config.yaml
num_hidden_layers: 8
head_dim: 64
norm_eps: 1e-06
init_std_up: 0.0164
beta2: 0.99
max_grad_norm: 0.5
warmup_steps: 200
Each number is 200 + 20 x the weight over its row's rms, rounded and kept within 0 to 999. Layers, rows and columns count from 0. The size before them is the row's rms in percent of the matrix's.

# layer 2 MLP down (transposed), 2048x512, rms 0.0703, rows 109-163, columns 256-319
107,244,240,187,188,195,232,210,166,165,169,219,219,212,195,202,205,166,170,211,245,215,206,149,195,202,205,175,205,217,226,214,182,224,191,171,222,183,205,201,183,191,197,201,169,189,185,204,189,203,204,189,195,191,197,218,178,200,225,190,182,202,185,182,204
095,204,207,222,192,226,218,188,217,176,210,187,210,171,221,151,209,169,192,196,175,191,188,189,231,196,194,170,225,202,189,238,190,228,151,224,196,214,181,183,181,239,198,223,184,176,209,185,235,205,213,240,188,197,197,156,184,198,224,200,174,204,191,208,170
093,172,176,220,185,243,221,189,215,215,208,173,215,188,222,206,215,230,183,224,170,181,190,151,186,191,218,201,248,216,202,198,214,183,184,190,218,218,179,200,200,194,185,205,166,192,166,195,187,194,175,217,219,183,194,199,192,178,200,194,175,191,176,213,196
107,201,215,238,227,192,189,198,208,208,172,173,230,208,201,200,195,202,198,202,211,218,205,212,183,177,213,174,211,143,183,173,185,212,198,210,202,185,224,216,197,171,224,200,206,207,157,199,231,219,197,170,231,212,191,200,204,222,181,203,191,167,204,220,235
097,186,236,204,179,200,235,198,193,205,201,191,203,169,213,170,214,224,213,181,182,203,205,187,203,197,190,200,243,189,209,203,187,218,163,213,209,224,188,180,223,215,184,204,225,175,192,177,189,187,194,212,193,225,195,194,192,230,189,213,208,216,178,206,234
086,204,205,197,172,196,187,184,205,213,202,175,206,214,205,202,195,210,188,193,213,141,207,137,170,226,183,180,199,201,219,175,199,169,214,213,200,194,188,183,152,197,171,168,169,218,202,210,225,191,185,211,213,194,199,231,189,205,173,173,235,187,233,207,180
092,210,225,204,211,237,183,222,166,207,190,176,176,189,202,173,199,199,209,204,218,194,199,206,200,183,228,236,198,195,206,239,192,205,180,198,232,200,253,195,197,191,212,191,196,158,194,215,236,172,190,217,203,194,208,210,209,197,210,194,216,224,187,193,197
090,201,210,202,159,205,175,234,210,171,235,214,158,206,191,258,156,194,204,200,181,187,198,188,161,192,217,204,210,181,199,165,187,213,226,186,186,212,209,192,222,176,217,216,193,199,185,205,201,196,213,168,159,207,228,227,228,157,176,187,160,217,244,228,219
102,234,168,195,216,199,220,217,208,177,216,187,186,199,178,150,189,192,172,179,206,211,179,209,223,197,207,207,195,168,186,214,196,195,187,195,170,203,171,211,211,221,214,166,186,220,217,204,230,174,211,179,199,204,206,198,200,172,214,185,187,177,175,213,222
095,231,204,234,225,215,184,187,217,158,160,213,228,200,179,206,206,206,223,185,219,186,223,169,195,204,197,190,190,190,206,155,181,202,193,199,197,197,229,217,207,202,200,208,191,173,201,186,169,192,218,178,201,191,203,208,193,199,186,175,230,193,167,254,212
097,172,184,187,209,227,173,182,222,231,209,206,185,191,154,174,212,207,232,214,187,198,195,203,182,203,211,198,191,184,197,203,181,190,220,196,224,147,197,199,182,197,192,178,199,199,207,221,206,194,226,240,179,196,194,210,189,167,171,190,199,199,207,162,185
112,184,194,203,186,201,195,202,188,215,164,206,227,209,205,223,215,221,228,185,193,209,225,192,201,218,228,208,201,201,230,209,166,172,211,204,210,206,229,221,179,225,194,199,195,180,206,208,198,196,171,176,232,250,206,204,234,205,191,179,224,161,188,221,223
118,218,231,206,218,184,181,199,198,186,193,167,210,207,204,171,199,210,206,213,236,220,162,220,176,201,185,185,187,189,190,192,169,199,188,186,223,196,181,192,189,224,212,190,207,212,221,175,191,248,204,189,162,232,183,219,247,184,199,180,206,187,198,209,195
115,172,194,197,227,212,208,186,193,212,196,182,189,191,192,170,181,203,211,187,217,187,225,195,210,189,169,223,180,168,238,201,173,173,229,199,193,168,225,200,185,173,170,233,231,183,203,193,218,239,251,221,217,195,173,215,172,201,234,199,204,205,196,191,177
102,187,202,205,196,179,202,216,224,195,181,210,176,190,203,185,204,199,170,177,225,202,234,213,226,200,197,198,163,165,206,190,202,220,194,231,197,186,220,193,170,186,193,239,164,212,202,189,191,177,185,216,188,200,215,209,215,201,201,207,199,191,237,183,157
102,205,196,205,199,181,192,207,194,194,209,208,176,166,181,171,196,165,204,191,238,175,206,205,173,200,197,196,190,212,199,186,182,205,213,234,178,174,234,171,180,191,194,214,205,228,198,196,195,179,243,172,226,217,173,222,186,198,194,184,195,217,196,223,204
099,209,196,211,224,231,182,174,198,173,211,254,174,194,234,218,184,176,191,206,226,216,205,160,187,204,202,195,198,174,215,213,197,206,210,216,234,213,219,212,203,201,204,219,206,210,173,182,197,196,209,189,214,182,166,204,192,226,157,188,228,197,206,152,188
107,217,202,220,173,214,195,191,158,178,141,202,185,189,195,166,198,200,170,215,217,227,202,206,196,245,211,188,191,185,204,192,207,202,224,186,211,194,189,208,218,186,235,172,190,189,185,217,229,152,193,182,211,199,154,228,200,194,181,190,198,199,192,176,208
090,227,211,150,239,184,188,213,233,184,201,220,182,195,187,205,188,184,225,196,219,158,183,172,212,202,171,202,246,216,210,186,197,213,179,187,171,209,172,198,224,200,210,201,202,200,179,195,192,198,214,171,240,189,171,221,201,175,170,183,198,195,207,188,186
094,194,198,175,182,181,197,182,184,178,182,220,205,167,178,188,171,188,195,194,219,189,176,218,154,202,191,194,221,174,216,204,202,217,196,201,170,206,184,210,202,191,196,182,183,221,209,216,204,236,215,175,221,203,199,211,190,194,213,244,160,176,214,204,236
091,209,198,179,216,211,186,223,225,197,225,198,191,181,183,148,150,173,203,186,208,203,180,201,154,187,150,199,214,182,172,190,209,217,206,217,206,218,203,198,202,206,183,196,208,191,230,176,203,197,212,225,191,182,191,184,214,219,197,193,180,180,191,219,207
101,191,184,193,214,191,165,211,200,163,178,182,204,167,196,212,167,191,219,197,194,195,198,187,176,182,175,196,172,216,232,214,191,195,194,238,224,209,206,194,203,214,223,188,171,194,233,214,151,237,196,136,171,211,210,155,199,179,197,199,192,206,200,180,208
109,159,213,229,221,212,174,217,221,207,196,236,193,183,198,212,196,186,175,216,161,182,194,210,200,202,225,224,191,215,195,197,179,213,198,187,194,230,195,204,176,166,159,196,237,225,202,203,164,245,207,194,208,175,205,210,184,202,201,200,204,178,218,161,162
094,205,173,192,215,184,212,179,225,212,210,207,210,223,212,177,214,236,179,175,183,175,197,206,207,202,194,212,218,215,205,245,213,208,157,231,212,206,176,189,190,185,190,215,184,240,201,231,205,207,208,188,209,201,203,222,196,230,195,199,183,191,193,188,231
113,227,221,184,187,237,202,215,205,214,194,215,187,181,234,218,167,216,213,222,167,137,176,162,175,171,196,228,198,204,168,199,170,219,218,200,216,179,199,181,196,200,166,208,226,191,192,149,238,182,205,177,194,228,183,196,224,195,207,201,174,209,190,218,206
109,218,206,221,221,184,179,230,201,190,196,225,216,207,178,184,200,199,199,206,181,186,201,186,205,188,196,202,208,218,186,203,205,187,203,205,192,229,232,231,211,222,185,200,214,212,199,167,190,238,182,199,170,141,174,192,203,232,194,177,202,244,214,210,150
104,193,219,205,196,168,169,196,196,220,217,209,152,173,187,204,150,173,211,187,218,199,174,212,168,203,197,190,210,214,183,222,231,222,257,199,172,216,220,193,204,207,168,208,205,187,223,170,197,206,186,196,170,177,195,202,203,209,183,206,164,188,199,214,224
105,210,237,225,192,198,184,213,211,198,174,182,169,196,203,224,199,243,232,192,199,208,220,192,270,178,228,217,167,205,247,243,220,175,164,188,213,208,193,232,175,188,200,228,216,208,204,209,225,234,185,231,216,218,161,222,219,204,178,220,167,197,180,191,193
110,171,203,207,192,199,222,183,185,185,243,232,187,169,186,209,220,199,185,225,194,169,188,215,185,244,189,186,219,201,178,189,191,157,197,203,209,209,233,177,182,199,219,198,219,172,198,216,179,201,183,228,185,197,210,180,233,186,190,165,212,181,197,184,200
096,195,211,222,174,193,168,212,186,209,207,233,192,200,208,190,195,232,203,211,219,210,196,165,208,202,187,211,201,229,212,196,202,189,213,191,225,213,207,216,181,186,178,189,180,201,204,206,196,176,206,211,211,225,189,224,189,218,200,177,232,211,192,165,215
113,167,200,225,224,210,220,198,207,216,176,220,210,212,205,215,185,210,203,213,220,183,216,183,191,258,189,181,178,221,170,178,194,218,186,220,192,170,206,235,192,230,217,140,210,212,196,183,191,189,199,215,196,205,187,218,194,200,189,192,226,170,172,208,240
104,215,209,190,197,194,217,175,185,203,168,189,172,192,195,210,215,191,180,183,201,210,213,233,216,184,197,193,212,193,211,169,223,218,215,204,219,205,192,202,195,174,225,208,203,223,154,199,226,182,223,191,179,226,171,205,178,204,217,207,213,196,207,190,225
089,199,203,219,191,213,219,202,183,194,191,220,195,215,204,231,225,179,199,202,198,175,193,173,193,223,201,207,202,184,204,213,195,183,206,218,190,188,202,203,213,215,206,217,202,203,211,188,209,187,211,175,223,210,142,200,208,160,214,218,190,196,182,196,205
099,190,205,214,190,185,175,235,205,186,198,210,227,230,237,200,209,200,219,198,209,195,177,156,170,198,198,176,198,181,207,159,180,180,179,200,152,240,187,229,212,210,219,188,212,197,182,195,224,209,176,180,185,174,183,224,192,224,231,187,219,216,168,179,230
092,187,198,203,192,161,166,224,197,192,215,196,197,193,173,196,228,190,187,196,226,177,177,196,196,248,232,181,194,247,179,211,203,203,186,206,202,173,177,194,213,168,164,211,173,221,191,236,187,179,192,186,210,210,208,161,193,222,158,208,196,192,191,182,213
097,214,190,171,257,198,203,211,211,167,204,203,183,186,217,215,161,191,188,169,190,211,156,175,212,224,197,189,215,224,220,206,205,182,191,215,240,224,194,165,196,208,180,190,185,179,190,181,221,200,198,205,234,183,186,201,213,211,169,210,179,176,200,196,195
102,197,221,219,172,200,175,255,194,228,200,232,205,210,220,202,174,236,191,222,204,200,179,207,181,243,179,226,203,219,239,206,191,243,164,236,205,188,190,194,195,210,177,189,177,200,177,185,198,209,191,198,202,197,203,207,197,175,195,177,218,173,203,196,211
097,170,206,193,195,214,200,224,204,184,205,180,179,190,211,212,216,176,196,220,229,166,179,182,152,212,188,201,183,184,178,202,222,208,202,216,220,198,189,177,192,179,177,189,163,214,194,170,181,194,178,206,182,229,180,195,224,182,177,186,208,183,197,200,174
098,181,204,228,175,228,206,200,222,165,200,205,219,197,219,216,196,185,207,220,193,217,213,212,211,205,211,219,234,220,191,216,209,213,201,204,243,174,211,173,201,203,238,190,185,232,219,188,214,199,204,173,184,203,189,185,207,206,220,207,184,220,202,206,187
101,195,213,210,196,195,198,231,203,165,236,226,200,225,191,186,209,157,202,173,202,214,215,211,197,199,205,224,211,185,180,167,182,223,198,212,194,203,223,211,223,198,184,221,190,181,205,212,203,196,230,191,204,200,207,229,224,217,200,205,196,201,175,199,178
092,200,209,186,205,188,257,221,161,178,197,183,187,185,187,225,196,180,172,205,198,197,188,164,223,174,214,218,201,197,187,209,199,194,194,193,208,219,187,160,210,173,168,162,184,153,180,185,228,181,229,186,226,172,150,220,180,177,208,190,191,236,201,190,240
090,207,207,205,227,202,213,181,170,209,213,222,201,176,210,210,210,212,197,195,201,181,193,235,206,222,169,199,163,202,200,205,224,194,202,207,202,206,211,198,205,205,215,240,191,221,214,223,215,198,184,182,202,197,193,171,191,232,212,213,207,221,192,195,199
097,181,197,234,205,211,188,206,207,186,199,224,192,206,166,247,195,203,166,189,220,187,240,195,199,197,197,215,203,232,210,196,192,196,203,194,199,180,205,211,209,216,202,180,239,240,193,173,185,187,169,201,198,192,192,224,209,168,176,234,181,212,241,228,226
103,240,179,216,193,216,224,212,217,190,179,200,183,185,221,207,219,181,217,201,212,143,175,173,192,197,209,190,171,170,183,175,262,222,212,185,220,183,191,155,210,202,201,233,164,199,252,201,205,207,193,184,205,239,162,206,196,162,184,179,190,186,205,209,183
091,198,206,198,173,180,208,231,211,199,173,207,201,212,209,196,210,206,225,214,217,242,191,149,167,196,212,203,188,168,239,198,223,217,232,196,205,193,205,205,184,220,168,179,238,185,209,229,204,204,202,217,177,205,246,214,151,217,192,182,232,177,180,178,215
097,209,191,229,230,210,189,181,227,179,199,199,174,202,179,236,189,174,191,197,200,206,180,198,192,174,227,214,201,229,186,223,232,213,207,206,197,181,176,182,192,220,213,170,194,163,237,194,178,158,176,195,218,202,197,178,205,191,237,211,195,192,187,207,197
101,189,185,203,188,196,222,194,198,212,170,155,209,218,189,193,208,220,218,217,213,187,221,201,188,197,196,210,236,211,196,178,209,185,197,217,161,165,197,203,188,195,232,232,193,207,187,194,222,203,154,237,205,219,213,185,216,216,187,221,195,223,192,201,224
110,175,201,183,156,184,220,243,207,198,184,201,179,219,198,192,229,178,224,248,194,173,217,174,201,182,210,232,206,178,234,196,199,189,195,215,205,169,152,150,209,215,191,179,217,207,231,194,195,191,211,196,189,224,161,208,227,188,232,202,205,220,180,171,225
085,189,192,197,203,167,174,178,187,199,178,183,191,215,221,221,214,179,213,176,170,214,232,227,230,201,189,207,207,206,202,184,217,209,209,205,225,195,243,196,188,204,211,200,200,199,245,192,166,204,188,202,195,196,208,186,201,201,207,206,215,167,157,197,218
105,202,208,205,184,198,218,239,209,179,169,227,193,206,219,189,172,218,191,224,171,199,199,196,207,191,227,194,215,188,253,196,188,194,200,196,200,217,217,211,221,208,182,194,217,172,196,153,175,219,197,158,185,213,203,213,202,181,221,165,198,179,202,181,191
100,202,177,220,201,188,192,207,202,157,229,189,178,227,187,177,196,215,233,188,209,217,178,200,225,190,175,173,223,224,207,224,200,208,165,213,205,170,190,193,213,235,193,203,227,229,204,204,197,201,220,185,204,208,193,189,187,216,186,201,170,196,199,183,196
087,186,220,195,228,186,154,178,223,206,190,198,219,192,194,171,195,180,231,179,198,173,172,210,185,211,199,222,231,216,173,191,221,201,204,235,184,196,221,230,192,235,199,190,214,192,245,228,207,201,200,228,194,181,189,198,208,213,195,184,174,178,186,223,231
087,225,206,207,183,180,195,194,205,191,199,202,203,195,196,182,225,193,215,170,213,173,211,202,225,177,202,220,210,198,169,179,218,193,197,181,217,228,184,179,185,230,187,191,205,189,205,251,190,217,215,230,183,155,200,166,197,209,201,181,177,205,228,209,202
091,187,208,199,190,189,188,236,171,190,196,197,185,174,214,201,224,200,220,181,202,184,222,200,186,172,204,239,207,184,209,204,203,160,221,184,195,202,218,215,182,208,210,191,164,210,184,213,217,177,186,179,212,220,181,232,209,213,202,198,204,232,212,214,194
099,187,202,154,188,212,208,227,228,177,200,229,214,198,200,166,218,201,220,181,214,233,162,193,231,211,189,164,220,198,183,216,232,208,200,202,177,166,179,231,199,202,190,178,237,204,198,190,206,195,201,149,191,169,202,204,175,213,221,197,204,203,212,190,196
# layer 2 MLP up, 2048x512, rms 0.0542, rows 110-163, columns 256-319
100,246,207,237,194,224,185,234,143,225,234,197,211,216,185,223,189,201,219,205,190,223,187,195,219,187,209,203,189,199,192,193,164,193,179,179,212,195,188,188,194,198,221,205,185,172,172,238,164,172,200,207,162,173,227,201,204,195,232,196,228,144,196,206,215
097,175,181,204,216,203,214,199,191,175,203,189,207,185,213,215,210,229,192,219,187,185,213,224,185,179,210,219,215,187,168,172,239,196,200,196,180,173,178,208,182,212,214,194,192,180,167,213,148,206,192,154,237,182,181,187,170,188,200,219,187,164,232,210,182
108,169,212,187,213,206,208,213,179,173,196,205,238,232,213,220,209,213,240,223,230,222,176,221,196,213,177,195,195,180,195,189,160,240,226,213,188,208,194,181,191,167,204,197,207,223,178,202,190,192,191,193,178,180,225,200,199,198,181,252,228,159,186,196,211
106,198,244,215,182,233,188,208,204,209,200,195,178,205,206,203,209,192,185,184,188,220,198,213,196,201,200,173,252,196,220,155,210,176,175,188,182,186,184,196,179,204,172,197,226,201,191,193,192,181,200,195,178,225,158,209,199,234,196,224,197,199,248,223,207
098,196,176,189,223,210,218,152,174,194,184,188,189,234,213,202,180,196,191,196,199,215,225,192,206,182,192,186,214,224,193,190,171,198,233,214,196,181,174,214,198,220,220,213,199,192,190,177,199,194,185,199,199,191,200,188,204,193,215,201,217,195,226,188,217
092,200,160,206,208,195,190,183,214,174,213,162,205,213,198,171,240,205,178,186,221,229,239,184,158,181,195,195,189,207,230,207,210,229,197,179,182,214,253,228,166,196,200,218,231,214,220,188,196,198,172,192,216,207,205,209,194,188,208,173,209,195,212,167,190
093,200,195,201,234,220,227,149,204,207,184,226,212,215,174,195,224,199,217,194,213,196,229,180,203,158,189,183,212,198,197,187,220,239,212,225,219,165,192,213,202,211,187,227,221,182,208,178,234,229,181,196,230,200,183,194,211,161,198,208,217,190,233,232,217
094,201,218,220,175,207,163,154,214,169,192,239,217,241,185,211,218,202,213,193,229,197,214,199,204,200,223,261,162,236,221,174,194,210,194,226,206,214,203,181,175,192,182,205,179,212,198,182,162,212,185,206,229,211,253,220,197,207,195,233,181,187,191,200,193
100,171,165,211,216,199,219,194,200,201,213,215,202,208,177,163,192,181,177,206,224,177,233,214,210,220,196,219,178,198,203,246,169,223,207,170,199,190,192,176,214,216,210,222,207,168,212,189,217,207,156,206,205,187,194,178,214,232,193,228,167,191,222,165,188
098,189,204,186,230,205,189,176,215,216,179,203,224,215,213,230,186,230,222,236,191,154,224,172,189,206,243,222,230,213,230,178,200,157,205,192,191,239,225,174,220,206,201,211,218,221,187,219,217,255,188,201,231,214,213,216,210,223,209,198,206,200,219,208,183
109,185,184,206,171,200,182,190,157,198,169,187,202,214,211,220,200,213,170,180,184,195,227,225,222,216,221,182,217,210,209,209,228,220,215,259,205,208,201,220,183,169,184,200,213,207,202,185,170,206,196,159,232,231,188,186,214,255,176,191,201,167,215,230,192
116,190,215,245,213,184,196,175,211,234,195,183,240,226,216,198,209,219,188,172,194,198,234,196,182,224,214,188,209,240,199,187,184,220,217,220,199,192,230,233,189,180,200,200,189,210,221,195,171,211,207,203,198,201,175,189,239,197,210,213,215,224,204,189,185
106,166,173,235,175,216,226,193,161,194,208,241,199,172,214,200,193,189,217,188,233,156,181,191,207,213,203,171,199,203,197,203,231,166,214,202,187,189,192,212,192,182,206,230,233,216,196,212,202,188,221,215,225,167,181,175,201,254,187,191,201,213,211,192,178
105,208,184,221,209,168,203,203,189,225,219,194,210,204,220,224,220,218,241,206,206,211,242,184,156,235,204,183,200,214,205,200,194,186,184,204,192,214,198,232,185,166,159,204,189,222,232,208,181,221,214,215,204,178,214,195,208,209,205,200,185,188,194,193,168
099,193,170,198,209,190,179,186,183,224,185,244,213,195,190,166,214,191,212,207,204,221,199,173,196,207,172,191,208,193,157,197,180,162,204,195,170,206,200,233,218,192,185,220,174,209,185,196,221,171,212,196,194,213,166,230,211,260,163,183,197,164,216,191,200
094,196,169,196,187,204,252,186,208,206,191,226,216,212,208,206,197,217,195,199,215,226,145,198,168,207,204,172,231,196,166,177,214,211,211,221,191,146,192,192,189,174,214,192,192,212,220,197,211,185,161,221,193,182,191,181,208,203,211,222,202,231,196,195,192
099,195,204,217,226,223,183,212,201,188,222,223,219,221,208,207,216,211,188,197,199,239,179,189,214,164,176,192,195,171,199,183,209,231,150,220,205,199,206,207,199,185,203,191,224,203,174,199,213,218,205,184,188,203,205,222,175,214,212,211,214,203,210,223,185
094,249,157,223,199,227,180,184,171,226,191,228,203,218,172,210,205,187,183,192,189,192,202,209,215,213,204,173,159,164,222,186,195,168,203,193,199,168,214,204,178,160,187,208,205,202,205,233,168,207,242,210,205,202,201,191,206,186,196,185,193,173,210,199,187
100,187,188,213,223,176,201,208,218,192,262,212,202,226,222,174,180,218,175,205,190,216,185,218,226,184,228,202,197,138,205,208,170,193,198,186,193,240,219,199,205,201,204,192,229,232,189,137,211,210,184,202,187,210,196,189,183,221,204,214,220,210,175,196,203
089,185,206,205,197,218,178,194,228,200,233,192,188,181,196,214,204,198,183,201,213,240,178,229,153,229,194,187,201,190,203,191,187,220,164,182,189,239,196,191,223,194,197,217,212,174,179,225,200,205,217,163,189,178,208,191,172,203,202,185,206,141,176,154,209
096,211,182,210,150,177,211,185,200,217,194,229,195,178,228,155,182,221,208,164,206,207,198,199,167,223,229,226,183,182,152,201,192,184,155,197,217,208,205,195,183,200,211,225,220,183,224,193,181,178,205,205,222,194,230,188,188,208,199,193,211,179,190,171,208
109,171,203,187,199,207,243,185,226,226,201,202,245,168,219,226,202,219,201,204,238,183,150,182,163,220,195,197,178,171,190,199,182,173,243,211,171,168,209,179,169,191,202,211,205,194,193,184,199,208,200,207,199,190,213,200,192,208,176,223,170,199,198,203,185
091,206,153,224,175,198,192,193,237,201,202,237,198,197,175,212,207,198,213,215,182,190,207,164,193,208,186,216,197,173,216,212,188,209,162,218,209,206,186,172,221,211,177,172,186,194,156,188,185,191,213,171,197,207,167,195,212,181,178,184,174,226,189,195,172
104,241,202,169,196,160,203,183,198,156,174,213,182,161,181,182,211,194,195,207,200,169,206,179,182,211,234,245,216,208,176,153,173,211,187,223,185,203,217,208,189,207,184,207,198,224,186,194,216,236,184,206,189,162,171,219,220,205,240,194,199,220,178,180,221
111,212,184,212,166,219,182,213,188,199,192,212,186,198,165,197,189,194,219,174,191,223,187,206,210,219,208,182,199,184,184,179,226,202,197,197,212,192,183,186,202,211,202,228,200,178,164,200,207,218,198,210,193,225,181,210,220,238,187,225,202,183,208,158,190
101,188,212,236,197,166,233,190,195,172,198,206,167,213,216,200,217,197,217,195,185,188,193,196,188,174,192,224,195,196,175,200,185,184,218,194,181,197,192,217,185,201,188,204,158,195,237,183,182,180,184,206,201,182,197,243,213,182,226,200,192,177,198,218,195
103,217,204,199,247,190,246,205,190,177,182,246,215,213,192,211,179,213,224,169,209,187,188,230,187,215,210,202,218,211,204,205,230,195,197,171,199,226,179,202,207,223,183,198,242,184,193,232,161,211,191,196,180,199,173,186,206,227,207,216,162,221,204,188,210
100,192,175,181,205,174,205,223,198,184,200,216,157,209,181,180,194,232,166,225,169,198,151,181,196,227,179,200,187,178,233,213,205,198,178,201,188,192,195,198,226,203,187,198,170,209,181,238,184,207,213,217,198,205,191,177,190,188,165,166,220,211,192,231,189
097,203,222,179,205,221,171,164,218,237,224,226,198,202,200,204,190,195,196,194,211,221,226,223,210,188,202,214,190,209,199,207,203,210,195,206,212,226,216,202,203,205,219,229,216,203,197,194,203,196,160,207,185,180,213,233,187,195,178,186,177,209,199,191,181
098,189,176,181,145,188,226,191,239,203,207,169,221,232,187,161,162,162,194,192,177,211,179,143,195,205,200,193,158,193,201,195,207,224,162,224,214,195,197,190,210,189,215,162,211,207,231,186,223,210,174,215,221,236,202,171,237,196,209,178,215,193,164,173,202
093,195,200,216,238,198,237,143,175,201,202,209,220,199,193,209,200,196,238,196,198,186,193,215,205,212,195,199,188,219,210,185,220,212,189,201,200,199,202,184,210,182,198,205,205,207,240,150,158,159,195,168,200,150,218,211,218,222,227,185,179,177,173,202,209
089,179,197,199,195,211,192,165,199,240,217,226,204,185,203,207,202,201,226,205,218,217,226,197,218,192,186,201,204,180,226,214,164,199,206,177,189,169,205,224,183,202,226,191,194,213,184,240,195,193,192,242,216,205,189,203,229,212,181,231,188,218,208,200,209
099,189,199,225,209,181,178,194,213,198,238,147,200,194,195,231,226,189,219,233,217,203,192,179,220,180,218,196,182,206,189,233,174,212,176,174,226,239,175,218,189,235,219,212,189,181,188,169,210,223,228,223,204,201,208,224,178,214,227,240,193,160,182,194,165
082,207,208,230,216,223,195,201,205,205,233,196,231,192,184,189,244,197,183,183,212,180,226,216,181,202,194,222,211,203,214,236,199,177,180,188,201,185,183,184,142,217,205,186,205,192,231,178,201,165,199,200,205,214,199,217,213,215,184,181,207,192,214,162,218
087,209,177,145,176,183,226,186,197,179,201,224,207,170,172,188,194,214,223,181,173,203,200,216,219,223,205,150,185,225,171,204,222,183,175,225,198,230,172,190,177,218,185,220,166,224,219,196,185,199,152,199,168,179,142,182,204,209,191,201,203,187,191,179,195
091,238,227,185,213,206,238,202,218,196,221,218,183,174,229,207,199,221,198,210,214,191,197,202,166,193,183,216,218,196,227,203,155,242,203,168,218,214,215,211,226,220,213,178,221,177,176,224,201,222,219,180,203,147,190,135,202,190,177,230,206,201,192,167,203
108,183,183,214,186,255,211,160,187,170,239,222,201,185,232,214,236,164,215,209,214,175,190,217,192,210,179,187,213,176,186,254,192,217,157,213,191,175,197,199,210,201,188,199,208,216,239,232,174,240,226,185,215,206,217,231,215,209,214,161,208,190,214,170,183
099,227,226,228,183,198,181,181,207,173,215,205,255,198,174,170,232,204,190,192,193,165,185,208,203,202,239,232,201,190,207,197,195,201,204,240,207,225,191,211,195,224,171,190,203,212,175,220,236,203,191,212,180,194,209,209,195,225,216,216,212,202,203,175,205
101,198,185,210,196,223,174,192,189,203,212,204,182,195,222,150,225,188,176,207,198,196,222,190,213,218,201,200,211,238,202,186,237,203,186,172,193,191,170,197,208,200,202,198,201,235,174,218,208,220,192,216,204,167,166,202,198,214,190,224,186,222,199,209,214
086,223,221,208,243,205,220,231,192,178,187,190,193,208,167,214,244,198,202,212,220,200,182,195,166,175,177,205,194,180,187,198,183,206,173,202,182,177,177,195,197,176,191,193,170,206,187,192,207,195,192,207,211,239,164,213,204,219,173,203,192,191,207,205,202
098,199,182,190,184,229,198,195,189,202,226,215,170,164,192,191,200,184,176,207,189,214,219,231,195,224,207,192,179,207,215,199,157,216,182,212,183,183,222,215,213,227,186,173,214,189,211,226,186,202,208,178,192,206,199,221,200,200,202,193,187,184,217,244,196
104,240,188,213,210,232,220,183,212,198,215,176,216,205,183,196,202,163,193,189,198,178,203,186,183,199,243,205,208,191,228,190,208,168,167,211,199,186,195,185,194,224,153,240,211,216,170,173,206,206,212,209,148,156,192,183,180,196,202,202,201,204,225,185,202
101,226,170,182,211,183,224,177,202,213,217,191,190,179,226,154,162,173,172,203,160,197,220,206,175,196,192,202,186,217,173,151,194,171,206,193,234,200,219,164,180,201,213,179,175,194,222,243,159,216,204,221,209,177,183,217,162,227,164,212,225,206,187,180,216
095,185,204,203,200,198,211,167,190,192,204,201,199,222,210,245,237,211,224,210,226,197,243,189,193,224,213,182,210,234,229,219,220,201,206,220,184,158,235,160,209,242,189,213,199,219,162,232,175,195,212,183,236,175,218,223,175,214,206,209,198,187,215,195,186
104,199,210,237,198,167,212,221,210,201,206,206,193,197,153,180,226,214,231,212,195,210,214,204,192,205,206,211,195,215,229,171,219,152,202,191,200,204,200,221,196,198,197,166,196,191,204,217,203,186,195,232,187,192,161,230,191,235,188,182,206,200,191,221,200
103,214,149,228,208,204,184,202,185,185,179,204,152,173,185,171,198,203,167,219,216,176,187,217,204,173,200,225,233,215,203,193,216,210,210,245,216,173,241,227,219,231,200,180,221,204,195,227,205,193,221,210,233,179,213,181,187,214,197,229,184,191,207,205,179
102,192,189,148,200,238,199,207,212,218,190,200,233,202,196,221,194,224,200,236,178,161,196,182,188,191,187,185,164,234,172,205,216,211,225,194,213,171,211,192,153,206,198,220,210,203,172,221,213,171,220,203,210,171,219,195,190,191,187,226,199,231,214,189,220
092,201,164,227,189,224,215,240,197,207,170,193,208,202,222,146,190,210,201,203,188,177,173,188,205,202,208,242,223,201,212,193,211,159,196,183,195,203,163,206,165,209,208,252,187,199,187,178,193,220,202,239,210,218,206,211,218,214,182,190,198,188,195,211,217
103,190,197,205,155,209,206,223,209,200,226,209,208,216,190,181,207,197,170,186,223,180,192,201,198,201,197,182,187,150,191,197,215,200,175,157,197,215,209,201,181,203,196,160,194,190,183,218,205,158,225,169,206,199,176,179,185,249,196,208,193,206,235,242,177
099,196,214,194,202,221,204,210,217,187,237,204,235,192,156,190,189,204,211,184,187,218,172,215,204,206,196,212,190,177,218,209,179,213,166,219,202,200,219,166,188,235,161,191,192,181,211,182,191,224,203,206,219,212,211,173,230,214,223,196,181,233,198,211,215
094,189,232,245,183,234,189,203,170,246,188,233,181,172,210,217,182,212,195,251,205,190,220,201,208,190,173,197,182,203,229,214,214,197,213,183,195,228,232,180,214,172,203,235,199,228,219,194,256,179,175,205,197,166,188,178,200,194,152,231,221,182,224,228,187
091,195,210,203,177,156,212,225,195,194,183,182,182,195,227,171,244,181,209,185,182,211,179,173,155,238,191,174,213,220,179,219,177,185,203,205,173,165,181,175,170,212,214,183,196,195,191,218,195,188,192,236,216,194,205,183,213,188,188,197,197,206,209,207,203
097,196,197,213,157,233,192,197,168,222,244,199,219,188,226,205,192,185,224,199,183,212,176,239,163,217,191,172,191,190,236,185,210,236,213,204,163,181,186,206,216,175,211,225,183,242,223,228,181,190,196,203,186,203,182,210,195,228,211,209,195,151,185,200,193
099,243,174,205,199,218,185,167,169,213,212,174,196,188,202,197,227,182,208,209,210,178,196,206,189,241,210,160,205,168,194,208,209,208,183,231,204,220,158,210,193,204,181,215,238,225,203,176,186,230,222,188,234,203,201,198,196,212,191,223,215,195,216,208,192